Weights of a small GPT-style language model, trained from scratch on English Wikipedia: tied embeddings, a variant of Adam for these matrices.
Each number is 128 + 24 x the weight over its row's rms, rounded and kept within 0 to 255. Layers, rows and columns count from 0. The size above them is the row's rms in percent of the matrix's.

# layer 12 attention output (transposed), 256x256, rms 0.0426, rows 60-63,124-127,187-191,251-255, columns 0-127
size [ 91 111  91 102  96 100 103 108  91 103 113  92 104  90  97  88  85  98]
[[160 132 159 129 138 177 138 168 108  75 103 103 157 143 120 138 117 135 136 119 153 132  98 121 137  84 158 168 104 104 171 122 104 105 106 127  83 142 157  88 141 119 142 124 116 141 121 126 128 105 143  95 105 156 188 140 120 150 154 172 121 161 121 177 129 158  88 127 130 138  90 134 152 150 101 118 133 108 100 123 125  95 150 148 119 125 111 107 125 150 170 118 151 164 139 103 125  86 139 143 161 153 132  82 127 123  90 171  91 103 137 122  95  87 129 116 109 121 140 134 143 107 104 143 129  96  89 132]
 [124 122 124 113 135 146 105 132 120 108 131 111 145 132 111 118 153 123 111  88 128 121 131 117 126 122 117 134  78 133 127  96 118 162 161  89  83 122 136 115 155 149  77 152 136 102 139 151 126 104 107 150 155 143 161 124 109 123 118 161 150 166 148 121 153  79 105 129 153 128 101 155 149 145 152 113 119 127 168 182 150 169  97 123 168 158 155 130 122 101 134  97  99 109 133 168 160 139 116  89 142  77 121 128 164 113 111 101  84 122 147 121 126 116 157 122 147  92  93 126 137 201 113 127 151 124 134 105]
 [121  77 166 159 113  95 160 126 102 117 155 190 128 134 151 164  96 132 119 155 109 112  93 182 123 158 124 159 101 103 110 164 129 135 149 167 175 157 117 113  92 119 137 178 107 127  92  80 115 159 131 184 110 139 121 128 119 102 137 138 121 120 128 110 153 124 157 119 120  82 162 128 160  92 116  95 157 127 145 103 156 141 129 126  95 141 122 153 122 126 173  90 131 109 107  90 154 131 124 133 129 155  96 163  94  98 145 119 111 122 120  49 129 164 106 165 110 151 137 144 110 140 149 132 142 137 114 111]
 [153 132 101 143 158 132  95 124 123 131 129 109 135 124 130 130 164 107 178 130 129 127 147 127 140 157 106 135 143 150 127 117 133 157 140 130 189 166 112 120 146 153 158 158 124 143 134 105 193 127 135 148 127 110 117 141 111  67 116 131 147 136 142 103 125 150 110 130  83 121 143 143 150 142 136  96 117 119 154 197  95  91 126 108 127 163  97 158  74 117 129 108 159 124 143 144 168 128 123 138 122 130  61 139 125 115 143 140 118  96 139 144 135 128 121 136 109 130  99 118 169 110 102 114 132 141 131 153]
 [134 151 160 133 148 170 117 141 129  98 136 109 133 117  98 129 114 127 119 105 159 157  67 101 147 105 157 179 102 114 173 140 102  93 104 101 126 123 157  78  99 123 122 133 102 112  87 126 120 134 159 133 115 171 188 127 105 159 150 119 143 179 124 152  97 148 108 122 135 137 146 119  98 100 133 108 146 119 122 114 109 123 159 119 113 121  92 120 100 183 124 103 131 143 132  86 122  85 119 140 144 146 127 101 121 103 100 122 119 111 119 117  97  95 124 128 106 143 127 154 142 117 131 121 138 126 113 110]
 [103 116 119 113 136 125 106 145 130 112 148 118 134 130 119 117 149 102 141 100 134 106 144 110 128 132  85 132 111 139 132  91 115 158 169  81 135 112 142 123 147 144 104 104 131 106 149 141 145  99 128 122 151 148 152 140 138  97 129 148 143 154 139 120 151  62 122 144 154 160 109 159 153 139 149 107 137 142 139 194 159 162 112 121 151 143 123 127 143  57 140 116 103 111 147 151 161 122 122  68 133 109 142 121 169  75 111  98  97 135 163 114 107 128 170 140 115  88 121 122 130 151 104 139 134 118 128  92]
 [135 135 176 131 118  95 156 133  89 150 123 164 126 116 163 140  92 128 119 173  96  94  95 183 137 136 135 135 113 115  95 177 146 154 138 148 161 122  92 131 119 127 113 147 109 150 110 102 115 118  96 136 117 126 127 142 130 117 131 124 117  90 138 144 166 151 157 106  90  76 146 123 182 101 125 102 142 111 141 105 158 127 105 115  71 134 105 159 127 150 165 119 160  93 106 102 163 137 112 143 129 158 103 119  93 112 156 123 121 105 137  92 144 145  87 135 103 157 158 139 133 122 147 114 139 117 116 122]
 [165 126 103 101 140 132  94 119 129 139 128  92 113 139 131 135 169 108 172 136 109 144 137 131 126 151  86 138 144 146 127 123 124 145 143 147 175 162 137 128 141 176 142 169 125 149 125 126 183 134 116 134 128 102 111 155 122  70 101 127 126 141 105 112 155 146 111 130  72 124 135 136 161 165 146 110 136 113 150 201 126  83 142 116 114 156 107 154  80  88 153 118 156 148 150 127 167 145 125 119 126 122  75 118 126 103 138 154 110 106 136 157 135 134 122 156 125 139 110 117 160 106 104 102 133 120 143 156]
 [164 133 114 135  98 103 189 151 115 154 138 152  98 108 131 154  82 146 133 168 123 130  79 134 143 115 102 155 173 166 131 122 118 127 141 114 130  94 120 132 143 146 128 136 128 157  96 102  96 128 155 155 130 157 146 109  95 133  83  85 139 103 115 119 101 131 129 133 140 132 106 137 107 109 158 163 105 153 132 132 112  90 131 173 157  97 106 156  76 155 118 141 122 120  83 141 147 128 128 133 122 126 155 138 106 174 112 149 158 114 174 105 113 133 110 138 142 153 114 107 127  89 138  95 121 151 115 129]
 [123 170 177 151 101 163 129 173 128 132 146  79 149 137 136 122 126 117 127 124 148 111  78 133 118 107 134 162  60 142 152 135  90  96 133 137 138 153 142 103 126 121 122 136  81 108 125 114 140 150 145 120  92 142 185 159 113 150 140 152 164 152  92 138 138 130 102 135 127 152 151 111 131 133 107  82 155 143 113 141  95 101 151 129  98 137  90 163 133 167 123  96  95 153  73 114 153  79 153 113 117 173 138 101 118 131  98 124 118 143 136 159  81 108 121 110  92 114 144 128 141  90 104 137 156  94  85 140]
 [140 117 123 110 134 137 102 125 116 100 146 139 126 131 132  79 167 132 139 100 110 139 149 133 128 113 109 150 126 112 121  74 101 141 186 114 136 106 140 121 151 151  73 121 126 101 135 150 124 111 140 149 131 152 162 104 127 128 127 131 139 156 132 129 121  79 108 112 174 155 105 142 131 150 129  96 130 116 139 122 147 173 122 133 149 155 133 178 161 115 150  99  86 112 106 145 148 134 127  69 114 128 116  85 147 110  86  95 105 133 170 158 111 126 155 161 144  84  66 133 135 168 109 136 138 130  99  99]
 [120  95 133 110  94 120 147 110 123 121 119 172 149 127 115 132  86 156 137 179 137  89  73 155 139 121 130 160 127  92  99 162 140 148 123 167 136 134 114 118 108 104 125 166 108 145 148 115 139 134 120 136 123 137 117  88 115  91 151 134 139 126 134  95 130 118 163 125 117 113  94 117 180  72 129  86 172  99 145 114 134 117 104 104 103 143 112 147 132 126 158 106 178  94 122 116 161 140  84 134 124 141 118 127 126 113 133 139  86 138 146  86 137 128  91 148 145 131 121 164 143 132 129 140 140 148 137  98]
 [159 120 102 150 124 105  95 146 133 148 108 145 131 108 132 141 142 137 187 122 129 110 153 117 144 120  98 116 136 120 125 117 135 159 157 130 148 162 114  97 139 132 140 126 109 159 127 130 189 117 134 148 136 122 101 153 123  90 126 139 127 162 113 124 134 165 132 122 121 133 132 129 140 159 121  99 126 126 151 180 124  71 128 102 129 161 127 167  88 128 117  82 142 130 137  98 178 144  86 101 126 137  70 130 117 105 112 141 114  76 131 119 129 129 149 153 135 150 116 131 164 140  96 102 152 140 170 181]
 [119 128 128 115 107 117 174  88 137 131 112 168  91 118 113 134 122 111 116 140  95 155  66 127  99 101 125 112  91 153 147 172 153 149 132 141  80  85  65 127 102 126 156 116  98 153 131 143  96 106 161 123 139 154 134 139 115 173 107  81 106 115 119 143 159 119  87 114 115 100 144 156 141 131 135 140  87 123 138 119 164  80 134 138 107 110  84 123  69 141 121 124 127 132 105 123 150 105 137 149  89 173 112 108 124 140 117 122 152 104 138  91  90 115 150 145 108 185 121 153 117 120 159 163 164 136 114 143]
 [125 127  81 139 123 141 136 105  92 108 125  87 159 124  72 140 118 149 146 124 121 146  86 150 152 132 171 127 146 129 145 117 106 137  98 160 119 147 147 108 121 133 144 158 111 164 112 108 114 137 131 134 132 140 162 124  97 139 131 102 144 147 164 103 123 156 135 154  96 158 127 103 142 165 111 112 132 118 119 139  90 129 152 133 125  96 134 128 105 198 130  73 116 148 127  77 109  89 142 136 122 144 103 106 123 133  95 142  91 106 134 170  85  97  81  97  98 136  63 143 167 148 131 145 114  96 112 116]
 [ 88 126  80 103 142 136 113  69 123 124 119 131 109 105 122 132 158 145 117 102 142 121 107  95 122 105 112 134  95 163 121  98  88 117 159 114 109 151 142 112 104 110 138 128 138 103 144 107 117 103 134 135 125 124 125 131 137 103 121 142 137 124 112 126 157 120 125 135 119 132 103 126 148 155 140 104 122  97 166 159 116 150 102 157 166  90 154 113 136 130 135 133 108 142 150 124 154 149 112 110 150 137 121 134 175  88 120 118 131 148 147  98  87 104 145 152 146 151  99 101 132 161 114 129 159  92 119 102]
 [152 115 190  86 130 119 107 171 130 147 159 156 114 109 158 131 103  94 108 171  74 109  84 159 104 123 125 133 102 126 130 170 145 117 149 114 148 134 107 115 120 131 121 133 125 133  98 101 113 138 113 140 137 127  93 161 116 100 129 157 135 124 106 164 139 144 121 118 114  83 150 139 117  87 140 116 118 122 150 106 122 160 118 135 117 114 119 155  88 112 175 126 115 127 132 122 148 154 115 124 142 156 109 172 126 145 119 123 166 167 182  58 112 164 155 116  77 128 177 122  91 129 149 121 110 108 122  96]
 [149 128 107  82 147 160  98 127 151 117 157  81  93 157 114 158 143  77 163 132 123 116 139 122 113 136  72 150 133 137 122 160 112 114 132 117 169 147 148 128 134 156 189 105 117 124 116 164 190 164 137 138 155  91 129 110 110 115 156 107 112 127 111 104 144 122  83 144  94 118 139 110 153 133 165 104 125 105 157 160 121 131 123 147 127 157 118 196 103 113 130 139 119 114 137 148 147 120 108 137 128 137 116 106 138 126 181 160 137 128 133 135 114  89 131 145 112 162 125 138 146 126 131 129 140 151 138 147]]
# layer 12 attention value, 64x256, rms 0.0486, rows 60-63, columns 0-127
size [ 98 101  93 103]
[[139 151 119  91 101 146 123 142 108 120 124 111 152 113 107  92 137 101 133 127 191 119 125 124 127 102 136 159  89 151 156 139  72 147  89 132 111 186  94 112 148 136 107 116 106  94 115 149  77 125 101 105 137 148 154  81 168 167 117 114 165 137  85 104 137 170 134 105 132 142 130 111 143 149 101 103 154 135 100 100 113 121 148 115 138 113 130  89 147 188 143 138 153 153 108 122 160 124 156 114 125 119 100 124 149 137 134 105 116 147 141 104 148  72 135 126 120 107 124 123 115 127 118 112 151 131 124 147]
 [146 112 108  92 126 144 147 138 100  98 145 106 115 148 103 119 137 112 143  95 122 130 165 120  98 140  89 104 100 167 175  92 150 139 168 118  91 105 132 144 149 156  94 132 107 129 163 147 140 108 161 136 138 139 158 120 108  95 144 195 138 161 136  69  89 110 134 114 168 161 144 166 139 166 139 123 139 144 137 161 152 138 120 130 115 139 107 152 129  77 142 109  81  90  92 144 165 122 166 110 128 149 117 105 108 131 101 102 141 135 134 127 117 167 171 141 117  88 113 119 133 163  95 139 157 136 133  77]
 [141 129 138 153 130 115 141 126 132 125 104 122 158 105 133 136 118 143 110 166 134  98  93 135 105 151 134 118 137 158  86 155 119 132 169 112 106 120 103 154 118 125  98 165 100 146 123 121 131 126 122 124 123  70 164  97 161 159 127 131 116 129  98 139 148 149 131 104 110 134 135 131 152 119 157 110 143 148 148 147 131  99  95 133 100 114  55 151 152 112 143  77 137  92  66 123 144 185 131 172 127 146 126 112 109 138 153 126 165 104 129 112 121 151 138  98 101 108 129 183 108 110 135  77 164 143 100 132]
 [178 180 134  83 113 139 130 135 149 154 105 128 138 173 142 113 137 110 147 120 140 126 144 133 121 172 149 134 136 116  99 110 129 146 135 132 127 148 111 102 138 169 125 157 111 153 101 120 182 127 147 153 112  93 126 158 131 129  90 137 149 166  95 135 168 137 145 119 121 149 123 144 147 146 162 105  88 102 174 136 126  54 125 174 120 165 121 138  98  98 120 106 100 138 163 144 190 185 118 118 117 113  96 127  95  91 116 167 135 112 147 134  98 125 144 162 136  99  93 170 166 123 106 119 168 126 111 127]]
# layer 12 MLP up, 1024x256, rms 0.0594, rows 0-15, columns 0-127
size [107  95  97  95 104  97  97  96 101 103  94  93  99 108 101  92]
[[ 95 109 161  97 109 147 101 110 150  78 150 153 130 135 104  86 158 150 132 100 172 111 148 156 164 159 159 131  88 176 136 142  95 145 116 110 187 111 153 144 103 142 142 146  93 156 107 140 129 113  75 101 173 138 136 171 122 130 127 149 152 117 149  69 176 133 105 134 139 134 107 111 116 118 143  87 182 103 117 175 105 137 115 121 106  98 115 108 110 135 129 135 107 106 134 109 134 118 113 140 131 150 124 132 136 100 139 113 109 106 149 133  81  97 128 149  98 137 118 106 177 126 173 122 142  93 121  94]
 [ 81 146 106 129 136 155 123 153 107 117 149 100  95 163 105 131 135  95  97 137 127 136 129 106 168 172 118 151 123 102 137 134  86 151 122 127 139 135 172 120 133 123 140 149 132 105 168 140  95 171  89  73 183 141 103 105 100 103 155 151 130  95 109 116 139 124 130 174 142 135 117  79 124 145 129 161  77 140 162 115 101 130 137 110 104 114 123 185 128 141 140 142 129 157 111 141 123 106 113  92 113 154 138 107 107 121 159 108  56 159 148 150  98 141 104 157 117 143 153 102 184 123 114 108 140 133 118 144]
 [119 146 162 120  94 148 117 114 120 109 136 115 124 122 123 138 110 138 173 134 119 122  95 119 140 112 140 146 129  90 139 126 120  97 157 113 151 125 135 128 145 102 100 114 141 114 138 139 146 108  72 113 160 150 123 147 110 127  86  95 103 123 144  78 149 114 126 138 101 126 106 131 135 185 145 162 146 169 120 119 167 170 131  95 116 122 120 151 136 131 106 153 122 147 107 115 128 155 128 122  69 116 124 132 115 153 114  83 110 135 134 148 118 128 192 143 111 147 103 157  76 109 158 140 133 138 116 109]
 [107 110 158 140  77 133 108 116 161  85 135 132 146 101 105 150 144 118 108 108 109 141 135 118 141 174 139 107 116 132 111 140 153 115 136 125 197 100  82 107 123  86 174 137 111  82  87 109 123 144 119 152 123 127 117 169 122 162 114 120  94 138 100  82 158 136 117 147 116  89 133 129 167 168 145 106  68 149 151 158 122 134 136 144 130 136 106 191 132 134 128 153 125 119 129 134 100 124 163 155 161 149 114 132 105 170 157 129 108 122 109 102 173 124 114 139 106 117 156 180 148  98 129 117 143 115 104 141]
 [128 120 118 142  79 123  80 109 111 118 171 141 132 123  98 129 107 104 131 113 117 125 111 139 102 154 144 136 100 122  72 111  92 120 154 128 184 116 131 144 124  99 153 139 137 159  54 114 121 169 122 130 171  91 124 187 105  95 117 120 124 132 168 150 158 124 120 176 153 121 171 107 112 120 163 174 112 120 139 143 154 124 109 123 102 123 132 166  98 115 120 173 111 113 101 126 150 145 155 130 113 111 147 162 134 162 152 121 134 103 162 117 135 127 141 134 127 138 100 174 115 101 159 108 144 143 135 126]
 [131 138 116 113 104 124  99 174 107  93 182 118 172 160 140 121 153 134 129 129 149 156 144 126  95 150 136 150 184 108  95 142 111  95  92 160 145 131 127 113 169 112 109 148 153 124 127 114 178 145 126 128 149 206 127 148 126 110 133 112 101 152 127 109 119 150 152 157  89 131 147 108 110 124 140 183 138 133 113 118 115 126 124 102 115 122 111 140 131 157 136 148 116 124 108 141 132 130 106  96  94 136 144 149 139 101 167 102 112 121 140 132  94 182 184 119 120 144 141  99 122  70 154 137 135 112 110 146]
 [ 98 125 157 119 112 111 158 136 160 125  81 156 139 132 106 134  91 114 101 148 127 134 122 124 131 119 115 139 142 124 153 131 149  92 111 101 128 136 101 114  51 122 109 180 163 101 166 127  91 145 145 123 135 140 117 106 157 139 144 129 136 123 128 106 112 149 140 144 111 147 157 116 158 139 161 127 146 175  68 141 111 131 124 121 103 130 100 118 143 139 120 120 109 135 138 124 153 133  75 169 155 103 160 118 126 115 105 126 109 116 123 137  95 140 188 140 137 148 111 141 119 157 105 111 144 102 157 108]
 [132 127 119 170  96  69 128 138 157 167 128 118 126 112 125 138 122 143 109 101 136 140 102 136 122 177 168 159 102 153 124 124 141 118 147 136 137 151 178 129 155 130 153 118 133  87 140  98 109 154 164 138 111 144 140 117 131 147 129 113 109 102 134 150 115 134 147 121 120 123 138 125 154 116 161 118 123 162 108 135 201 154 134 158 110 110 126 104  70 172 115 138 101 148 107 155 116 107 153  99 141 112 124 138 143 155 152 105 127  83 154 112  83 154 174 119 151 153 154 124 130 107 124 130 110 115 164 102]
 [123 169  92 157 144 132 140 106 156  98 112 145 135 141 129 122 124 148 120 104 139 110 113  92 153 170 128 121 146 142 158 103 121 145 122  73 135 115 108 124 103 144 114 124 142 127 177  94 133 112 159 134 107 128 128 200 121 142 142 115 109 105 180  87  80 146 123 137 153 100 135 114 128 117 126 115 150 189 153 143 118 142  87 122 141  77 135 148 183 150 122  89  95 123 135 135 175 171 105 147 170 130 140 181 144  95 132 132 114  91 139 115 147 114 140 118 111 143 113 116 136 130 107 123 143 127 108 136]
 [ 93 121 176 118 176 116  93 109 145 148 117 102 163 123 105 110 141 160 139 124 168 137 129  79 143 126 152 153 152 129 126 137 163 125 153 122 128 126 144 137 121 142 103 149 116 139 157  82 141 149 101 134 106 128 114 160 138 151 129 170 141 104 129 119 126 127 130 145  89 125  91 105  86 140 145 117 108 115 135 129 149 126 148 144  87 140 126 155 123 112 140 147 150  80 168 116  84 119 130 168  79 104 104 132 137 110 112 119  89 120 132 126 127 148 132 121 103 147 129 132 137 114 130 102 136 116 133 156]
 [131 146 132 138 148  96 129 154 107 164 167  97 140 129 129 134 104 144 122 111 139 149 100  90 147 135 131 158 157 165 120 161  86 132 146 111 180 112 132  66 139 164 120 132 108 144 145  96 121 114 131 106 201 169 105 132 132 127 131 131 129  93 111  92 112 139 150 123 108 118 124 129  92 164 105 155  81 122 154 107 139 158 139 119 161 128 125 122 123 135 106 135 149 150 118 168 179 119  99 101 146 138 120 110 129 126 117 127 131 108 121 118 134 141 117 141 108 189 107 114 175  97 125  77  79 110 119 126]
 [128 118 140 105 120 130 106 107 110 104 122 116 162 119 164  85 143 104 148 106 120 155 154 151 118 127 155 137 141 132 135 159 126 112 124 126  92 156 116  98 137 144 125 138 166 146 116 116 148 130 116 146 131 184 119 113 127 130 138 182 113 138 175 162  95 132 120 116 110 144 160 107 126 127 118 129 112 118 164 138 129 189 123  84 134 106 137 148 111 142 137  90 163 141 125 170  96 108  97 135 105 113 130 143 155 127 152 157 116 125 109 151 135  97 142 128  95 130 115 127 128  58 182  97 145 119 146 103]
 [108  87 145 132 155 144 116  90 155 138 101 111 123  83 123 127 146 129 158 116 141 140 154  79 128 170 111 111 155 116 106 145 127 158 101 152 167 145  79 109 179 152  72 109 137 107 142 137 124 122 121 129 157 133 110 135  92 126 119 132  72 147 100 129 111 137 144 169 158 147 124 110 133 166 161 157 136 142  38  95 128 116 120 150 133 157 128 143 125 144 135 127 114 140 159 147 167 122 137 133  98  92  98 155 113 113 128 157 148 149 124 160 115 186 121  91 151 158 148 119 130 109 116  79  99 161 143 108]
 [ 85 175 170 142 146 117 137 118 113 132 166 148 106 130 130 148 165 160 124 139 141 104 120 169 162 112 114 121  88 162 154 126 143 125 131 137 140 119 109 114 116 113 132 124 164 130 146 134 117  96  73 106 126 154 144 144  92  84 125 124  83 107 112  90 172 129 143 170 129 101 116 131 122 151 125 136 139 109  92 143 115 128 126 131 165 177 108 135 140 112 104 104 120 116 123 167 140 111 137  60 115 132 121 154 140 138 116 128 131 135 153 129 129 121 168 110 151 112 112 130 143 103 138 149 129 135  61 118]
 [ 80 139 166 154 134 132 147 102 121  85  98 105 114 115 148 155 111 151 125 101 103 150 117 184 114 151 139 123 106 100 112 105 107 144 161 142 121 139 158 138 152 146 111 124 189 103 121 110 160 133 151 141 117 188 124 112 102 103 119 163 106 115 140 100  99 119 124 137 124 122 104 110  93 134 131 139 151 114 149 117 110 161 153 100 127 105 129 153 133 105 109 128 151  98 101 144 147 142 110 128 102 117 151 149 125 105 151 159 139 124  86 122 104 114 153 111 139 113 102 163 142 120 101 123 127  96 120 144]
 [ 77 153  99 125 104 135 104 144 168 143 110  92 128 134 102 191 139 164 137 121 121  98 181  90 165 159 132 142 115 103 140 148  95 149 152 132 176 172 147 112 126 114 110 125  82 123 132  99  98  94 178  87 136 145 119  93 131  93 139 138 173 113 144 127 139 145 114 163 121 144 131  74 123 137 128 136 131 108 134 151 145 128 152 162 130 164 152 132 171 155 102 133 114 156 152 115 126 140  86 151 162 108 150 114 101 128 162 104 113 114 133 138 139 125 111 121 183 112 130 142 119 121 128 101 156  96 130 105]]
# layer 12 MLP down (transposed), 1024x256, rms 0.0504, rows 0-15, columns 0-127
size [112  97 100 100 113  98  93  94 103 105 106  96 102 105  96  95]
[[152 134 145 132 122 118 136 129 119 152 117 110 120 123 117 154  94 167 147 141 106  90 119 110 103  93 147 106 134  52 102 129 162  59 155 129 133  95 128 125 129  79 130 127 197 122 135  94 147 145 130 167 120 140 120 127 146 101 118 113  96 113 134 129 131 137 122 115 151 146 151 202 126 136  87 143 124 166 138 110 156  89 168 122 139 156 110 128 121 119 128 147 144 166 131 172 145 149 114 132 120 152 126 110 115 136 131 147 140 113 114 122 110 135 144 148 111 155 127 178 119 138 107 152 146 128 130 194]
 [104 133 138 170 110 115 136 120 118 142 140 109 109 158 129 114 127 118 110 141 170 127 124 124  91 132 123 115 136 161 128 157 188 101 156 142 145 138 111 134 124 136 140 123 118 139 129 115 130 102 118 103 100 137 121 104 119 130 109 102 139 138 117 149 163 120 134 108 111 108 171 180 117  82 139 100 162  89 101 110 172  72 158 123 120 170 150 122 107 120 155  99 140  63 103 102 105 145 157 164 110 118 143  69 131 128 127 136 182 158 132 111 109 141 115 136 136 128 109 145 124 129 142 111 158 152 155 113]
 [104 128 119 119  92 158 124 136 140 150 137 133 107 154 142 152 140  72 107 160  95 146 145 126  82 145 160 153  98 105 129 115 143  98 147 184 107 138  96 114  84 153 128 117 130 128 136 119  40 142 117 114 101 142 131  71 129 138 141 125 144  71 114 152 127 124 140 111 105 162 123 141 104 119 131 131 134 128 139 176  89 139 132 127 101 153 129 120  91 141 119 161 125 136 138 102 171  75 115 167 144 147 109 154 144 173 145  99 120 134 142 106 137 130 132 152 164 134 148 152 155 139 104 143 134 156 117 140]
 [141 163 149 145 132 156 144 109  97 145 102  86 134 157 117 128 109 153 120 134 141 120 141 114 126  78 132 165 137 132 140 129 125 108  96 127 154 126 195 104 118 109 110 146 119 170 162 169 151 125 104 136 116  91 132  97 110 141 156 116 129 156 143 131  93 108  96 108 118 119 110 143  96 145 135 161 114 177 145 140 129 146 147 156 173 121 143 102 145 123 117 123 126 124  73  98 127 131 123 110 132 137 114 166 134 143 123 118 150 136 124  99 122 148  81 116 148 137 141  98 111 123 152 122  93  98 158  86]
 [164 122 130 133  86 123 140 104 147  76 108 120 112 121 191 121  97 103  72 143 128 155 157 138 125 146 128 111 128 156 116 130 116 106 141 128 136 143 173 127 126 112 125 141 161  90 152 138  86 135 103  81 135 138 155 124  67 124  79 162 167 140 167 124 116 139  78 135 177 126 136  61 123 146 120 131 160 120 130 167 131 137 136 140 118 138 147 124 149 123 134  89 112 109  96 123  95 153 151 122 156 136 130 157 130 130 121 144 124 166 127 111 135 110 139 128  93 165  96 136 107 148 121 161  99  96 138 136]
 [139 105 144 108 131 173 101 141 156 153  79 143 132 146 113 146 146 132 120 127 140 130 152 128 131 176 113 116 113 104 111 134 148 124 136 103 105 146 105 122 119 103 119 108 114 104 166 142 119 152 139 127 155 135  84  92 174 128 105 136 140  88 103 130 119 141 171 118 113 150 134 129 146 151 150 158 147 127 150 110 138 130 172 112 136 132 167 149 109  95 129 121 138 126 143 131 156 111  91 146  70  79 125 112 122 144 108 114 172 161 158 119 167 106 137 128 140 120 136 108 132 161 148 131  77 126 106 131]
 [154 154 109 118 130 113 148 117 118 110 177  83 145 160 111 142 121 129 152 150  78 126 121 149 105 125 150 121 161 144 129  96 126 123 144 160 214 139 141 141 151 160 115  70 126 144 146 180 160  96  95 139  92 119 154  95 136 132 145 146 123 138 155 130 130 156 122 103 140 134 111 145 135 145  95 103 110 106 136 126 113 139 120 116 113 146 106 149 141 158 142 118 143 136 193 122 103 118 110 135 138 187  93 137 103 125 121  87 125 105  99 127 117 132 149 132 117  83 128 152 127 118  61 126  77 131 128 141]
 [106 117 127 104 116 128 163 147 131 112 124 143 154 109 124 129 104 122 123 125 132 152 130 178 120 114 122 150 155 123 126 138 130 129 113 131 150  91 109 141 144 181 103 115 120 120 146 130 146 130 134 151 168 154 136 133 179 131 120 118 149 125 151  94 139 169 146  82  88 136 142 151  85 130  90  92 148  75 115 130 140 105  84 103 103 120 142 124  99 122 158 113 164 122 154 114 158 119 133 144  89  85  87 104 145 120 161  74  82  76  89 150 133  82 124 145 106  79 150 128 136 114 106 133 126 112 179 143]
 [143 114 111 115 154 120 116  96  89  95 105  98 189 143 162 104 132 156 144 119 133 131 156 151 123  94 143 110 113 171 122 111 142 143 167 147 115 129 136 135 181 114 106 141 101 122 130 141 151 123  84 110 126  92 153  81 133  96 107 128 155 132 152 111 154 146 125 128 108 168 140 100 146 130 119 111  82 112 138  98 136 152 146 157 162 138  68 100 123 143 139 112 168 122  96 161  96 132 110  85  97 133 160  97 110  99 134 116 108  99 154 185 123 124 122 117 122 159 145 103 103 151 143 107 131 109 154 121]
 [136 154  90 130  95 124  97 166 136 124 112 144 114 155 100 139 154  87 139  99 111 100 100 150 126 117 172 126 139 144 139 160 151 132 169 103 137  98 115 129 152 122 133 131 130 119 105 138  46 122 162 141 169 122 136  99 126 121  78 105 143  75  90 137  78 162  97 121 164 118 155 160 104 114 132 131 130 125 112 105  69 135 100 135 148 120 139 102 102 132 143 112 118 107 131 129 139 113 113  80 140 116 131 144 115 146 182 128 131 142 113 113 159 116 138 134 135 107 100 126 142  77  82 182 126 134 132 103]
 [ 98 115 137  81 158 116 125 128 105 139 106  89 124 113 128 134 126  85 108 151 158 124 141 138 116 165 124  99 131 118 121 150 136 107 150 128 133 113 140 114 110 119 127 107 171 132  87 152 138  95 125 112 152 130 115 132 154 168 130 137 156 143 111 102 136  95 173 132 156 116 117 144 159  94  89 117 143 116 112 138 119 129 114 133 127 154 140  81  46  94 130 110 117 106 130 122 146  92 144 142 155 107  85 103 132 133 136 115 139 161 159 119 122 104 134 132 118 129 149 164  88 146 120 156 126 118 136 136]
 [102  97 123 134  96 104 145 153 122 173 166 163 140 141 154 128  86 133 137 127 143 120 168 125 174  68 117 105 122 104 140 141 131  91 120  95 120 114  94 148 109 108  83 122 129 114 190 111 130 142 125 123 137 113 136 109 114 117 149  92 135 140 105 151 131 104  87 117 128 128 131 125 104 178  90 159 117  79 141 123 115 124 134 149 137 111 144 122  97 116 145 204 133  98 135 132 143 140  88 116  97 168  91 155 103  76 108 109 139 107 168 122 103 144 155 145 168 140 174 124 102 130 158 146 122 142 122 118]
 [145 126 131 141 111 171 150 128 133 140 143 147 152 117 144 168 142 157 142  91 145 146 131 141 132 105 130 127  76 140 153 141 154 120 172 137 104 109 122 128 106  74 104 105 116 140 126 143 126 130 147 138 141 125 102  99  70 135  98 122 154 142  62 133 120  95  87 141 120 115 163 126 115 126 151 142 103  92 117 109 118 141 119 136 145 127 124 139 166  93 177 122 122 117 120 124 102 170 114 122 149  78  89 150 156 128  89 145 127 113 121 168 135 166 131 172 133 186 124 115 156 132  99 112 144 118  98 153]
 [ 76 120 125 129  99 102 149 142 105 134 121 138 194 110 116  87 133 131 144  94 114 152 116 127 112 132 129 147 118 118 141 143 116 155 137  88 124 125 124 133 138 114 137 140 143 119 112  98 128 116 155 116 140 131 116 144 167 102 151 125 128 122 113 107 100 144 114 149 109 122 135 141 120 133 145 134 156 118 137 128 176 131  95 111 126 103 152  96 156  97 127  91 141  86 108 120 134 127 128 132 123 104 140 207  97 168 139 149  81 142 106  96 107 128  80 156 117 139 105 121 124 136 135 112 124 149 102 124]
 [141 167 144 146 151  94 139 133 151 176 137 153 129 166 147 161 115 144 168 100 136 128 161 107 116 130 131  96 112 130 115  99 152 103  68 129 160 145 121 134 106 121  94 117 129 113 133 149 138 145 125 143 203 137 143 109 119 140 151  99 114 113  97 127 156 130 124 115 140 152 154 146 162 139 148  94 141 164 117 104 111 128 152 123 126  96 114 116 128 173 154 124  94 108 136  98  88 107 111 150 121  87  83  83 160 115 139 125  86 106 156 139 132 132 146 119 103 166 142 113 129 132  87 117  99 106 121 117]
 [149 145 162 144 155 156 134 131 121 138 159 124 114 132 122 142 181  98 169 157 133 119 100 162 101 100 102 174 129 134 148 101 146 140 177 163  92 111 147 122  85 127 116 157  98  76 145 147 112 111  87 121 113 107 156 134  99 144 142  86  99 154 143 153 144 133 117 102 162 130 127 135 156 118 117  84 100 118 144 116 128 126 133 131 104 121 135 120 120  56 134  59 154 101 104  96  61 129 174  69 170 130 132 173 118  93  99 117 166 134 119 112 123 116 119 151  98 115 110 149 103 139 123 118 123 118  87 165]]